Part of a small language model's weights: untied embeddings.
Each number is 200 + 20 x the weight over its row's rms, rounded and kept within 0 to 999. Layers, rows and columns count from 0. The size before them is the row's rms in percent of the matrix's.

# layer 5 MLP down (transposed), 256x96, rms 0.114, rows 8-56, columns 48-95
102,206,222,224,223,182,212,162,188,205,218,176,192,206,204,188,216,200,165,194,194,187,208,214,231,170,230,184,159,227,212,198,216,206,195,198,182,212,199,210,169,197,194,183,215,217,221,227,201
102,178,198,181,218,202,206,162,223,214,169,173,195,210,183,173,186,199,212,202,166,209,202,185,175,175,158,195,167,199,165,216,170,197,206,201,206,207,198,230,197,153,200,187,193,206,224,195,176
109,203,215,193,196,182,214,204,186,237,202,198,204,205,196,193,225,207,171,202,205,219,204,195,185,195,189,197,200,222,213,206,190,187,251,200,185,236,212,203,179,163,188,195,245,209,196,185,193
094,176,205,201,205,216,170,193,196,181,258,226,200,219,228,197,218,200,196,231,198,199,189,191,180,170,198,211,190,214,178,200,193,195,171,208,180,185,194,152,212,191,230,190,212,180,204,203,214
106,204,166,208,201,219,204,178,189,189,188,176,206,194,191,217,222,218,227,192,178,189,197,199,230,180,187,206,194,209,153,219,185,209,200,202,208,230,224,215,209,175,234,226,193,184,234,187,194
098,216,208,204,167,205,185,183,188,210,213,191,207,181,161,205,188,205,201,203,201,206,200,209,198,198,192,215,183,202,195,180,187,222,243,176,216,219,181,203,194,207,195,231,216,190,227,190,235
097,203,201,217,224,202,197,216,157,213,202,191,204,199,216,205,193,202,179,203,193,189,159,218,154,198,174,205,242,183,173,208,215,213,202,220,227,218,211,227,221,187,187,195,200,169,220,173,206
100,159,184,202,213,215,219,210,156,174,225,182,217,191,186,235,229,176,187,181,213,162,168,207,202,208,187,187,167,237,212,216,195,187,199,206,194,203,201,199,216,245,164,213,169,202,188,215,212
103,167,174,192,237,195,218,213,212,163,232,220,211,222,198,217,206,179,216,211,222,200,231,188,197,181,199,205,223,203,221,188,211,205,228,201,172,192,177,189,203,202,198,226,187,229,237,219,209
104,182,191,177,206,192,202,202,194,190,226,186,218,175,231,182,219,160,194,220,189,204,232,161,207,189,183,213,221,224,205,211,207,176,220,195,188,179,182,180,212,221,234,207,158,197,198,176,180
110,204,163,201,195,203,209,184,210,163,164,186,210,183,200,186,267,190,208,192,197,210,177,211,187,219,196,187,236,200,208,217,184,212,186,204,175,193,194,187,224,230,203,172,201,173,210,186,205
101,178,184,188,195,200,207,201,175,226,201,202,195,201,184,196,171,209,207,183,220,195,178,222,164,156,174,176,199,225,182,206,211,166,213,205,187,205,208,194,161,212,191,229,224,208,208,191,218
104,214,213,208,183,201,179,181,202,184,201,201,216,227,162,196,203,212,211,179,205,182,216,178,221,188,163,196,202,193,198,176,225,165,193,251,187,172,197,198,177,208,220,221,226,209,205,194,206
102,194,194,212,226,223,235,166,173,191,205,227,226,230,198,182,184,179,206,209,185,195,218,203,205,222,234,194,203,210,198,185,234,199,160,223,212,196,226,192,205,209,226,202,161,180,222,237,199
093,173,189,205,240,180,215,228,232,210,186,202,194,202,216,216,205,216,209,174,216,218,195,187,199,174,212,230,209,198,226,203,161,205,222,239,170,198,203,211,172,181,170,204,206,232,212,163,192
105,136,197,203,198,209,233,213,184,199,197,192,225,185,157,240,192,214,208,220,232,196,191,189,190,242,209,189,226,184,193,225,206,194,213,215,189,234,155,214,202,206,239,186,198,210,203,203,178
098,245,226,169,206,197,182,195,234,220,178,184,169,189,229,177,202,196,197,207,201,200,232,222,209,194,163,192,188,207,188,178,203,190,183,217,214,191,226,195,187,196,220,179,210,218,167,198,200
098,204,194,209,194,209,173,183,224,189,222,230,182,177,172,175,215,200,211,192,203,180,217,235,212,223,194,219,225,186,206,200,185,188,235,151,195,217,203,203,168,205,199,187,175,209,201,190,195
098,203,187,210,174,165,164,221,171,208,197,203,205,210,190,190,219,179,206,213,200,196,206,224,184,194,208,191,212,192,208,213,193,161,166,203,208,181,194,203,191,215,191,191,213,198,149,179,234
105,217,228,232,192,198,174,189,216,204,189,203,158,211,158,216,185,188,213,191,179,209,195,198,205,203,153,236,186,224,198,176,192,193,192,223,204,216,220,169,173,199,228,191,158,175,170,182,201
102,222,219,198,221,205,225,194,193,182,217,191,206,203,220,197,182,149,208,198,185,211,179,193,204,194,182,224,177,205,222,220,161,240,192,210,230,176,228,220,190,210,225,242,225,193,207,174,199
091,224,177,206,203,183,205,175,159,190,249,183,215,202,196,179,210,206,165,180,216,215,208,211,172,221,193,180,192,172,190,201,222,188,229,173,204,205,219,193,204,230,211,185,183,183,202,156,191
107,241,177,225,184,171,175,213,197,200,167,190,223,215,216,239,201,208,182,204,187,208,195,195,230,185,200,206,232,184,188,216,175,232,194,193,165,251,208,244,186,197,180,197,217,210,211,143,210
098,195,191,222,229,214,178,210,182,226,185,228,221,206,187,189,216,237,211,202,216,178,210,191,201,198,191,212,184,183,208,193,244,159,182,210,195,216,201,243,197,174,210,234,230,166,206,187,165
105,215,190,200,208,217,197,206,211,210,200,172,228,198,190,199,233,212,194,201,157,193,183,175,188,205,199,216,210,202,204,237,186,182,199,167,185,168,210,191,195,205,193,223,199,192,182,174,178
111,187,215,203,195,181,196,219,210,189,214,177,158,186,186,234,208,180,229,200,210,186,204,189,175,188,203,247,173,190,183,210,185,190,205,183,242,182,207,223,196,222,205,181,217,171,212,189,198
102,208,190,224,210,199,163,201,218,222,199,194,216,178,191,206,216,171,204,192,186,188,168,216,204,195,190,221,179,165,195,195,190,258,185,195,211,213,225,194,226,222,211,192,198,177,197,183,204
093,188,188,199,159,209,186,207,164,229,208,225,210,199,196,240,223,197,215,184,178,192,187,187,209,213,171,200,194,219,195,189,185,173,214,187,221,189,227,235,170,177,216,232,217,188,213,189,201
095,199,224,226,229,208,186,171,219,171,216,193,211,215,168,182,192,225,181,205,228,203,192,213,190,202,202,194,201,208,214,193,217,188,184,193,217,179,209,150,215,198,201,197,208,193,170,212,237
094,189,194,212,195,203,175,172,196,193,147,211,185,194,177,185,220,189,220,205,222,178,168,176,186,210,216,200,179,206,183,172,216,200,220,197,214,187,219,215,198,158,218,206,217,191,201,170,197
097,209,247,214,196,240,212,222,210,191,173,191,188,173,200,224,223,177,181,190,229,238,199,146,206,173,203,197,179,214,197,193,205,196,158,205,168,207,202,183,194,190,235,205,180,180,180,178,201
096,214,197,223,185,200,227,152,193,209,237,232,192,178,219,206,187,185,194,237,183,226,229,190,218,214,161,195,191,197,218,204,217,220,189,208,209,201,183,187,196,214,208,184,228,189,212,185,189
097,234,208,188,174,190,171,158,214,208,185,188,251,220,188,219,215,198,214,213,219,193,193,213,214,189,205,208,214,182,154,204,206,199,203,216,177,187,231,195,186,204,187,205,193,199,188,183,198
092,204,192,201,217,218,196,211,192,180,199,198,180,179,216,177,211,188,201,229,200,187,210,209,212,182,207,193,195,201,183,210,212,214,221,221,203,182,227,184,204,180,213,225,248,202,206,196,231
094,167,198,194,204,185,190,171,196,196,205,206,232,232,189,208,182,181,203,177,169,180,201,175,183,176,191,176,223,167,187,229,207,159,201,221,190,186,195,171,188,218,187,194,160,202,210,209,210
090,234,186,247,208,195,193,215,196,189,207,242,180,257,195,165,205,202,220,196,226,196,210,187,215,212,207,209,183,193,230,170,182,221,213,193,197,235,222,173,199,198,199,190,196,177,170,202,184
103,199,216,184,211,200,194,185,217,176,227,217,207,205,206,163,180,175,181,216,192,199,194,210,198,176,189,204,214,216,164,172,209,214,222,231,206,217,225,212,181,196,204,197,165,181,209,179,153
094,205,183,208,210,220,218,180,210,201,223,219,186,208,167,202,211,201,189,157,155,169,165,230,202,214,199,184,197,178,226,223,199,195,142,178,192,199,210,185,197,190,220,194,221,219,209,207,192
102,193,167,168,198,195,178,218,208,197,189,196,227,219,223,253,211,156,234,201,169,193,196,192,202,202,217,205,184,197,190,210,182,184,178,240,197,179,174,230,146,205,186,215,205,172,206,205,191
096,237,207,240,208,198,218,220,197,205,216,212,195,224,201,182,205,195,179,220,159,181,195,230,212,185,200,206,215,188,178,175,198,173,195,174,223,210,197,194,216,208,178,198,185,188,230,187,220
099,150,192,176,188,198,205,179,220,190,205,197,188,228,201,230,229,180,208,203,169,204,206,219,188,184,188,203,203,210,230,190,182,168,183,183,192,221,213,194,164,232,204,198,225,183,212,208,245
105,228,174,231,182,210,205,170,167,159,234,218,203,193,219,194,209,182,211,195,198,205,199,176,227,216,228,213,199,170,206,204,219,188,175,199,212,199,190,215,222,183,172,219,184,186,192,172,225
098,236,193,218,227,237,188,227,199,204,171,205,189,192,219,207,215,173,222,178,198,209,240,184,193,224,217,191,176,181,204,173,161,174,203,185,211,181,209,231,225,184,206,194,184,220,209,208,189
092,206,191,171,214,196,192,168,187,238,193,169,212,221,185,191,177,206,190,220,237,218,180,220,201,158,190,188,189,181,205,206,190,224,186,166,166,198,209,207,172,192,188,196,180,195,216,200,206
090,200,218,197,200,195,158,201,159,199,209,207,192,190,193,258,176,222,212,185,221,202,179,207,192,186,191,180,131,196,226,182,181,197,212,193,219,198,208,192,198,204,180,195,200,187,188,215,198
106,199,224,234,221,178,204,173,229,234,205,202,236,180,208,175,171,193,202,168,228,212,223,200,202,205,212,216,238,175,176,178,203,178,207,205,204,203,208,178,190,219,210,195,159,189,205,187,165
101,201,249,212,177,210,201,203,248,201,217,211,191,172,202,215,189,212,203,221,193,191,213,222,203,211,191,199,220,202,182,180,168,201,182,189,231,189,206,198,207,238,201,175,202,199,194,187,241
089,168,219,201,181,199,189,213,182,196,199,212,196,215,198,212,222,211,185,158,188,212,192,189,203,195,205,208,198,172,156,181,229,189,198,208,191,234,186,189,170,198,224,208,219,224,156,152,177
107,177,202,195,215,194,220,185,202,222,211,194,235,182,222,163,250,198,201,196,188,222,156,202,202,213,231,199,190,200,198,210,169,188,190,216,201,223,182,157,177,186,225,213,185,203,216,225,226
# layer 5 MLP gate, 256x96, rms 0.0853, rows 9-56, columns 48-95
118,197,198,192,169,211,247,189,156,199,200,229,208,206,162,197,197,231,200,196,176,222,190,195,169,185,202,191,193,190,172,233,155,176,184,198,204,211,182,216,207,176,217,171,175,195,221,195,195
104,204,202,205,227,223,201,203,209,189,201,209,190,183,202,216,197,232,239,207,167,192,223,171,161,194,203,180,182,186,201,201,185,152,190,163,190,196,208,220,204,203,190,200,191,190,167,170,204
094,203,222,252,228,224,206,186,209,176,208,180,188,210,208,207,190,187,187,202,174,177,223,189,234,202,220,187,218,183,172,191,222,193,210,193,200,210,190,188,183,190,163,243,210,173,176,213,214
098,225,184,209,206,210,221,226,169,196,236,199,155,214,203,197,221,196,234,194,185,168,224,200,190,213,176,203,176,225,186,194,202,198,205,178,191,220,227,194,193,175,188,199,197,200,190,186,228
101,205,204,205,164,207,188,210,222,206,227,194,189,196,175,250,185,214,213,237,196,204,235,198,215,202,173,201,213,181,216,210,197,192,227,189,230,190,232,183,205,206,191,218,183,154,227,193,205
092,205,183,188,161,186,185,200,222,192,217,194,208,215,230,186,218,212,243,183,194,179,202,209,181,223,196,219,214,178,211,206,194,161,197,198,190,189,220,210,186,191,180,204,211,183,195,174,187
104,242,188,218,183,220,200,168,229,210,194,212,174,161,179,223,208,211,200,213,187,189,232,197,179,204,195,194,199,241,212,199,181,224,159,174,188,215,205,225,213,179,178,194,183,210,231,201,225
106,234,221,228,220,216,212,214,224,202,202,218,189,219,222,200,204,241,200,203,196,188,186,200,210,181,178,230,199,162,208,212,174,152,207,182,215,189,228,193,228,204,205,194,192,191,188,176,192
104,234,226,212,194,188,197,231,175,192,198,202,199,216,162,207,206,201,185,229,181,219,238,172,205,164,190,167,211,213,207,176,189,199,212,216,192,206,194,183,149,191,237,169,178,206,199,239,195
100,200,229,184,204,220,215,189,189,202,197,197,181,167,190,201,174,248,185,217,170,204,197,160,218,172,189,176,181,192,201,197,167,155,221,168,191,218,199,208,206,201,174,175,181,206,216,180,202
101,202,198,174,180,184,194,205,161,203,210,212,196,203,229,204,203,228,224,209,206,225,160,225,183,193,165,208,185,181,191,232,231,206,159,168,191,200,198,188,214,160,213,207,208,199,217,160,205
104,200,223,191,188,226,218,167,172,194,194,248,197,186,172,200,195,207,200,200,211,191,222,197,196,212,226,196,136,224,204,189,198,179,181,192,199,173,178,206,191,171,214,174,192,159,215,182,192
101,201,220,219,166,210,189,236,198,171,169,188,175,180,186,188,188,238,192,220,216,215,256,174,188,189,184,208,194,157,167,200,169,229,253,182,192,212,209,198,216,168,218,205,188,203,200,196,200
093,230,187,224,191,173,203,227,213,205,212,206,201,199,198,180,211,237,178,219,203,216,183,196,195,226,210,238,173,158,181,189,160,234,191,183,161,193,181,210,222,191,213,216,201,192,209,214,219
104,188,212,214,196,200,206,159,158,185,220,189,227,205,206,167,203,217,184,217,177,176,191,195,194,177,157,198,202,174,195,197,188,205,235,205,193,207,176,169,176,186,186,217,188,173,191,197,207
100,195,200,190,196,176,192,183,202,184,195,216,192,172,227,217,233,215,191,179,187,215,209,229,201,208,229,230,163,219,216,226,198,179,179,175,168,237,178,245,238,203,168,172,185,180,227,191,188
100,210,251,221,246,172,185,194,169,198,196,179,211,175,204,214,225,204,213,201,213,174,201,183,160,206,205,183,182,200,178,180,180,195,184,203,193,228,207,186,215,228,185,223,191,201,197,191,239
101,236,205,216,183,195,220,188,176,251,212,198,211,213,214,221,207,213,188,197,177,146,203,203,189,228,187,181,191,220,201,204,183,190,186,195,174,208,230,219,202,182,188,167,228,204,194,186,210
099,202,218,197,218,209,225,185,174,218,218,197,211,180,197,187,177,211,151,214,241,211,189,203,173,207,218,210,179,213,230,207,240,209,189,226,198,206,191,184,205,165,197,220,222,189,202,226,179
106,172,198,194,202,208,242,171,205,184,195,222,177,200,217,210,176,197,186,194,192,186,231,185,174,179,201,198,216,213,187,220,181,205,202,207,189,198,218,201,191,193,235,173,191,186,202,207,180
095,219,213,214,203,195,191,180,173,195,174,216,190,203,180,231,204,212,218,201,200,191,207,197,187,189,177,177,214,193,233,237,208,203,183,190,242,233,245,248,194,198,220,216,230,186,180,216,190
104,208,231,209,194,188,188,203,201,247,223,201,184,180,198,185,201,216,199,222,199,174,218,153,179,212,190,210,188,204,189,202,194,174,180,208,205,231,219,223,242,217,201,195,191,215,214,211,200
102,176,225,194,209,230,216,129,179,207,216,207,181,166,192,208,208,214,204,228,184,208,182,209,195,201,189,181,204,197,193,218,229,237,192,183,212,203,228,217,161,153,193,203,219,161,193,218,199
099,229,209,223,170,247,233,210,174,177,241,223,168,183,210,197,190,224,204,228,206,222,235,184,216,222,224,156,208,215,204,212,177,180,177,185,201,200,179,224,187,200,224,201,175,223,230,204,212
113,199,241,230,174,185,220,168,216,195,260,208,196,197,224,216,215,210,191,210,199,168,224,204,183,207,182,232,216,198,212,206,192,178,197,185,230,205,189,197,172,229,206,210,210,202,211,186,198
095,177,219,196,206,192,178,195,155,206,173,182,180,201,225,201,199,223,217,173,173,207,199,200,212,211,211,212,180,206,166,190,182,213,223,204,161,209,227,268,193,205,174,232,174,212,212,185,227
105,203,201,188,194,233,177,202,199,199,211,210,169,191,195,212,175,198,213,207,192,148,168,196,167,142,201,242,188,160,182,216,181,191,214,184,201,212,201,236,191,217,183,185,158,168,192,227,220
114,193,225,233,207,204,228,202,185,179,211,191,208,194,163,194,180,199,156,214,177,208,187,176,207,200,178,180,207,214,217,192,191,169,236,218,218,205,226,200,179,206,201,180,177,162,220,182,214
091,195,202,227,198,218,203,219,218,216,234,165,195,169,216,175,204,212,219,214,187,214,228,200,212,209,185,192,206,214,165,171,232,138,241,196,183,206,206,215,175,224,192,191,212,203,210,186,196
100,198,238,194,224,193,187,229,192,222,226,187,224,208,212,270,207,201,174,231,212,194,195,178,229,175,185,167,205,202,198,202,217,200,203,201,194,176,245,189,170,187,207,155,195,202,201,204,203
108,183,205,234,181,227,187,228,207,202,223,214,185,183,191,211,152,222,185,203,179,193,199,192,240,182,208,208,200,182,234,195,186,185,208,199,188,207,199,244,242,194,219,206,159,231,203,219,212
096,185,199,203,195,224,223,221,183,199,202,214,215,175,196,204,182,218,209,203,204,173,178,218,177,188,209,204,191,214,188,187,223,169,235,214,187,208,186,197,226,192,223,180,171,193,193,212,191
097,206,224,182,199,183,197,211,178,234,213,219,184,226,198,219,205,186,214,221,162,191,188,195,182,189,182,177,195,199,178,191,212,190,141,236,206,198,198,209,199,191,223,176,186,188,178,230,176
097,204,227,175,181,199,211,174,181,235,217,175,219,215,189,198,197,191,236,229,214,171,222,189,207,214,198,232,222,192,193,206,216,216,207,213,195,206,206,206,176,189,219,198,241,186,187,206,184
087,187,217,154,229,172,221,204,198,202,189,191,223,223,180,181,201,178,174,218,208,191,191,229,212,196,202,212,190,176,215,195,208,207,245,201,215,235,201,180,192,195,164,224,241,176,192,197,224
096,189,206,186,200,227,198,212,182,190,202,226,181,137,184,199,189,198,171,205,203,187,188,179,186,170,179,163,196,257,176,177,199,216,180,211,174,224,224,186,206,218,181,205,219,183,233,218,207
089,199,184,194,176,192,246,192,191,215,182,237,199,221,209,171,148,196,214,190,215,209,167,187,225,177,214,200,172,187,191,214,204,192,174,218,194,226,187,230,226,193,186,204,223,178,201,191,166
097,182,222,218,207,204,169,187,181,202,231,225,179,172,186,192,207,243,174,206,194,207,220,182,144,161,179,178,179,198,168,208,198,219,169,222,208,210,184,190,203,206,237,220,179,220,218,186,190
100,197,172,220,224,219,191,194,180,185,205,211,209,186,168,175,220,180,186,206,214,170,250,201,215,190,216,215,187,151,179,167,206,209,195,183,237,190,204,216,213,203,219,201,181,212,195,202,217
097,221,245,193,187,193,180,194,189,202,210,192,172,143,218,206,198,223,204,213,220,216,225,193,194,191,180,193,212,210,197,186,191,176,230,209,176,176,206,186,240,184,208,222,236,196,200,210,192
109,191,165,212,154,192,212,187,175,193,196,214,176,210,176,213,198,220,231,185,170,158,188,185,174,180,187,206,199,207,181,185,220,170,203,199,208,226,185,199,180,198,184,170,212,185,178,181,183
090,204,203,202,203,193,219,221,205,187,227,213,168,232,199,196,207,225,252,219,211,191,179,200,170,193,209,199,214,251,216,220,211,194,166,180,166,232,195,222,204,214,192,202,196,185,225,200,204
096,215,197,245,206,234,188,175,182,203,224,214,201,199,184,229,208,194,170,190,227,225,180,182,216,190,206,218,172,205,208,190,186,205,178,180,198,214,192,196,234,194,234,190,213,184,220,232,196
086,228,179,196,161,178,191,212,213,217,165,213,198,223,209,192,197,186,221,206,175,206,205,173,212,208,218,195,233,212,170,230,217,178,173,191,198,221,200,193,242,206,189,195,224,222,220,208,194
107,207,208,193,226,198,188,180,169,253,237,190,153,172,203,197,199,213,201,179,176,189,224,161,241,148,215,174,185,186,188,179,172,213,207,171,195,204,211,190,215,175,182,179,168,205,204,202,180
112,221,212,211,187,175,232,174,216,196,195,212,167,164,199,214,176,229,201,192,201,206,206,218,171,143,193,220,202,173,202,206,214,211,221,217,240,218,185,194,235,191,184,179,183,174,211,227,178
094,166,190,190,187,178,220,218,207,229,205,185,202,181,193,204,244,209,226,201,183,188,216,186,212,209,185,195,220,179,194,216,200,205,187,174,213,180,237,213,228,200,208,187,171,219,169,217,189
103,166,221,207,197,201,186,218,170,222,208,230,178,210,230,194,213,192,185,203,198,218,213,188,205,219,203,178,196,214,204,221,176,224,190,198,192,233,238,184,212,172,181,160,196,194,213,185,203
# layer 5 MLP up, 256x96, rms 0.0796, rows 9-56, columns 48-95
107,183,209,210,197,193,178,190,222,199,182,221,227,192,193,166,195,201,235,213,192,197,204,205,196,177,158,193,200,244,174,195,203,237,183,189,201,194,243,208,196,187,202,189,196,200,226,188,172
103,195,200,195,177,196,203,187,198,238,197,194,182,182,223,196,243,195,169,235,213,235,190,213,200,212,204,231,210,188,184,203,188,218,201,228,167,181,211,199,188,216,179,211,232,193,205,196,189
095,213,193,183,186,192,194,192,203,191,208,191,208,227,143,182,201,187,201,186,221,208,188,169,145,201,175,240,186,211,173,182,203,180,188,219,221,198,170,204,179,211,179,189,198,223,209,209,207
102,177,188,212,195,190,168,170,183,183,194,232,196,166,193,185,222,224,217,192,163,205,186,188,186,184,218,202,193,216,200,209,208,208,223,158,212,215,236,209,195,183,201,186,198,163,206,223,216
104,217,210,167,200,184,193,179,207,232,203,159,221,239,221,194,236,167,199,188,196,174,210,219,205,185,189,198,195,242,193,208,188,211,194,195,183,192,214,178,190,215,217,190,195,243,137,209,202
098,192,207,173,192,229,234,239,193,171,231,163,220,204,172,203,179,176,216,215,217,220,215,189,198,205,176,215,196,185,214,162,231,231,207,195,164,187,171,186,182,199,230,214,192,190,194,194,210
103,237,184,221,158,221,223,182,209,192,201,209,196,214,204,195,196,221,217,214,207,201,185,200,182,210,231,219,210,228,187,190,196,204,202,222,253,220,190,245,186,214,215,176,180,163,199,167,185
100,213,206,212,227,219,201,192,201,172,219,193,200,213,207,169,202,211,173,206,199,195,195,207,189,235,210,216,196,207,211,234,224,228,179,241,181,168,215,213,197,218,216,235,185,196,213,208,219
100,185,204,239,223,190,178,186,213,217,206,182,189,209,225,213,232,219,189,258,205,173,156,193,237,209,217,202,167,181,205,195,181,213,218,222,163,198,211,205,221,230,215,178,213,206,181,225,195
117,224,189,207,195,217,218,180,192,181,181,219,184,168,195,163,248,240,191,200,190,202,182,203,181,190,184,199,213,187,217,235,171,176,196,196,179,190,192,205,198,225,196,174,200,177,250,148,227
100,182,196,211,207,191,179,192,202,191,178,230,197,194,217,201,235,214,225,209,173,199,194,222,179,215,188,190,220,236,195,179,211,202,197,203,176,212,225,228,202,197,198,210,227,212,206,174,199
102,205,212,167,222,151,185,216,153,197,174,181,172,208,189,201,182,186,213,217,201,209,181,166,166,176,209,204,219,190,220,217,202,191,171,217,176,202,195,194,203,185,234,202,201,241,198,234,190
100,220,174,206,170,207,186,201,206,182,216,215,216,222,178,186,202,181,196,250,204,196,205,196,181,215,205,214,206,223,189,225,180,234,185,166,204,160,193,218,187,203,196,174,208,206,214,195,220
098,203,193,191,235,182,180,205,185,225,202,186,187,211,226,205,195,179,219,227,227,190,207,215,201,213,242,193,224,189,238,210,235,181,195,195,192,189,199,206,221,197,195,186,228,185,184,177,182
102,139,195,180,174,231,178,228,203,190,204,202,232,191,194,184,224,183,175,185,222,237,220,224,177,200,192,223,198,199,201,196,231,182,216,206,194,208,219,183,224,169,206,238,218,197,143,249,165
101,201,200,189,215,225,196,212,209,218,178,173,243,199,188,210,209,173,207,185,200,178,173,194,194,179,189,210,204,180,223,174,217,219,176,212,185,217,178,197,170,191,231,216,180,206,176,218,187
097,174,195,233,201,200,225,194,197,194,173,187,208,217,205,187,215,238,184,196,233,161,181,199,190,170,194,202,186,218,202,187,198,212,198,191,194,225,191,230,200,226,181,179,192,178,200,174,194
100,162,198,199,225,219,225,179,193,199,181,191,179,200,187,175,209,210,163,174,183,201,196,203,192,187,195,150,197,200,205,235,216,197,187,185,191,234,192,176,201,222,186,189,187,203,256,203,215
104,191,236,211,179,201,165,194,210,191,192,198,214,183,227,215,185,183,226,210,192,183,179,188,237,182,218,202,186,204,247,185,186,220,220,188,193,196,198,195,237,207,176,176,238,192,216,199,246
105,177,201,217,176,190,224,186,187,209,177,214,203,190,192,214,168,204,191,210,207,226,223,206,196,190,190,181,221,181,216,195,243,208,203,216,237,171,198,197,189,212,199,190,186,177,230,186,207
092,204,193,192,208,184,189,200,215,228,209,186,210,216,240,204,216,188,208,160,151,181,198,215,200,177,192,200,208,220,221,214,219,202,180,185,201,207,214,194,209,192,166,191,172,220,196,189,195
106,238,192,207,239,209,256,192,226,181,191,242,197,198,207,190,174,206,202,202,212,199,177,181,234,202,223,200,200,188,178,212,212,245,176,153,163,215,190,241,183,213,178,189,192,213,216,162,191
096,215,211,224,208,185,214,195,228,209,163,212,188,176,202,233,239,208,202,218,211,208,203,197,171,145,224,198,190,204,182,180,216,224,250,212,213,194,164,190,202,179,187,158,199,188,205,185,182
103,211,215,198,177,191,195,191,223,208,167,187,194,149,212,204,196,173,231,201,192,215,212,198,180,232,192,242,179,201,206,226,182,190,179,206,211,214,217,182,184,210,225,198,219,193,169,201,242
108,173,206,179,191,204,167,223,179,190,187,192,189,214,168,199,180,188,227,232,189,180,233,190,212,197,194,194,190,176,182,186,212,237,205,181,193,165,155,176,190,189,187,228,170,213,181,216,229
098,210,208,205,203,224,236,169,180,176,211,166,185,165,202,178,171,200,200,164,206,218,185,233,225,190,214,219,163,207,182,200,190,203,217,198,203,170,205,209,206,188,182,230,191,212,219,208,205
095,217,199,172,190,210,205,181,194,158,163,211,183,203,188,232,170,227,193,220,173,221,233,174,181,184,199,209,218,205,217,220,198,210,222,171,203,206,203,191,221,186,204,201,205,205,219,197,211
102,194,214,228,229,258,241,214,223,180,209,197,206,203,193,207,219,212,186,207,206,203,200,193,218,213,199,260,206,213,181,175,182,220,221,196,189,225,162,206,189,196,194,219,199,186,166,210,227
095,177,173,198,216,214,168,195,185,214,208,184,202,177,208,197,189,216,189,183,233,199,214,185,223,189,181,179,187,208,215,228,200,214,188,180,188,188,199,178,210,217,196,237,213,232,198,208,183
099,231,211,196,179,186,187,179,196,185,204,197,221,193,225,173,221,214,201,204,152,161,207,235,188,223,207,185,208,201,155,224,213,225,244,189,242,204,193,204,203,178,202,198,223,183,163,231,177
098,255,203,192,181,195,211,225,234,203,192,172,229,184,184,197,227,183,181,210,191,221,220,192,190,233,185,207,189,215,195,177,194,207,208,185,206,196,236,212,170,183,213,203,227,189,185,208,239
096,214,199,179,195,216,226,197,204,204,187,167,228,263,213,186,220,147,215,188,176,206,215,202,227,199,225,174,188,214,208,219,193,193,206,206,204,249,180,183,216,197,199,188,231,215,163,218,189
095,188,205,204,193,188,210,212,199,182,166,167,222,172,217,205,208,215,179,176,242,195,166,213,186,232,202,213,213,180,227,220,214,215,200,192,185,200,198,211,220,209,169,211,188,229,174,171,226
102,192,203,207,207,207,179,249,173,213,238,192,196,189,205,183,235,189,228,227,208,205,178,210,180,179,209,210,243,189,218,153,221,194,225,229,209,220,252,220,180,224,188,216,204,171,195,159,208
091,216,201,220,189,216,207,201,192,224,185,206,213,200,210,190,180,201,217,231,155,195,192,208,169,212,189,187,198,198,190,199,197,214,173,167,189,224,235,185,227,190,195,167,181,168,230,205,244
103,223,198,196,212,193,200,228,191,212,201,180,179,240,211,200,244,214,176,178,181,178,220,189,231,211,185,199,231,206,198,223,187,225,201,189,208,211,252,244,221,175,208,165,212,164,232,218,199
094,232,192,203,197,219,213,165,187,201,187,227,204,223,203,217,205,219,174,183,209,210,212,147,205,193,194,203,216,191,208,207,176,206,185,188,195,213,178,235,203,151,182,208,196,213,197,209,186
097,156,180,215,175,160,189,199,200,176,182,237,157,200,176,201,176,211,187,205,244,211,182,205,188,211,189,194,205,176,211,192,178,187,214,202,216,175,186,198,195,190,204,180,207,202,189,202,189
098,193,196,227,195,180,210,197,199,192,200,205,166,216,205,205,195,220,166,176,215,231,221,165,209,193,200,200,204,201,170,188,220,199,202,210,150,193,191,230,246,206,209,218,195,200,224,226,190
100,190,172,223,159,195,234,170,202,200,237,193,170,187,187,192,213,170,201,209,204,171,217,186,192,199,173,247,201,221,176,192,184,215,237,156,220,174,198,170,187,186,180,220,203,175,193,175,205
106,189,193,202,189,243,218,204,185,207,202,199,194,206,225,198,212,206,192,193,186,187,237,201,185,203,205,192,184,173,173,188,231,173,204,217,191,201,180,191,168,245,247,200,222,188,166,177,247
095,184,189,236,211,195,200,184,225,192,205,233,199,217,197,193,195,199,193,206,214,210,200,211,184,198,218,214,206,223,236,236,188,195,194,177,220,188,226,224,218,209,219,192,156,212,217,215,199
089,232,192,196,203,227,190,207,196,232,202,187,224,213,204,217,217,205,223,213,227,168,239,168,190,210,197,181,199,197,205,197,212,205,243,204,196,212,223,252,210,208,187,216,201,227,213,218,228
089,192,209,211,178,217,243,184,215,196,195,239,237,169,209,147,237,199,190,221,204,211,208,219,167,204,186,162,221,201,194,240,182,202,198,219,182,172,197,188,202,205,237,188,229,198,207,204,188
105,185,197,224,205,185,181,192,235,209,209,204,221,203,224,176,268,203,175,169,152,195,203,184,187,193,199,184,180,194,224,212,193,180,245,222,225,189,196,189,168,212,190,193,202,196,218,204,195
096,225,219,189,193,200,177,191,240,238,204,193,191,217,165,177,200,195,208,198,207,179,196,188,201,235,185,166,170,225,216,183,211,195,179,181,212,190,213,204,205,205,190,175,198,226,175,194,196
091,198,210,212,210,183,205,224,193,226,237,197,209,233,237,223,192,195,208,205,185,195,210,178,152,194,172,170,220,174,220,213,198,209,172,168,227,204,251,186,218,223,194,175,220,228,147,203,188
107,153,236,208,216,203,186,191,188,220,206,162,213,231,174,217,217,203,205,161,180,214,190,184,174,221,200,181,215,201,204,173,149,198,204,196,216,193,209,200,205,216,246,167,190,191,201,175,207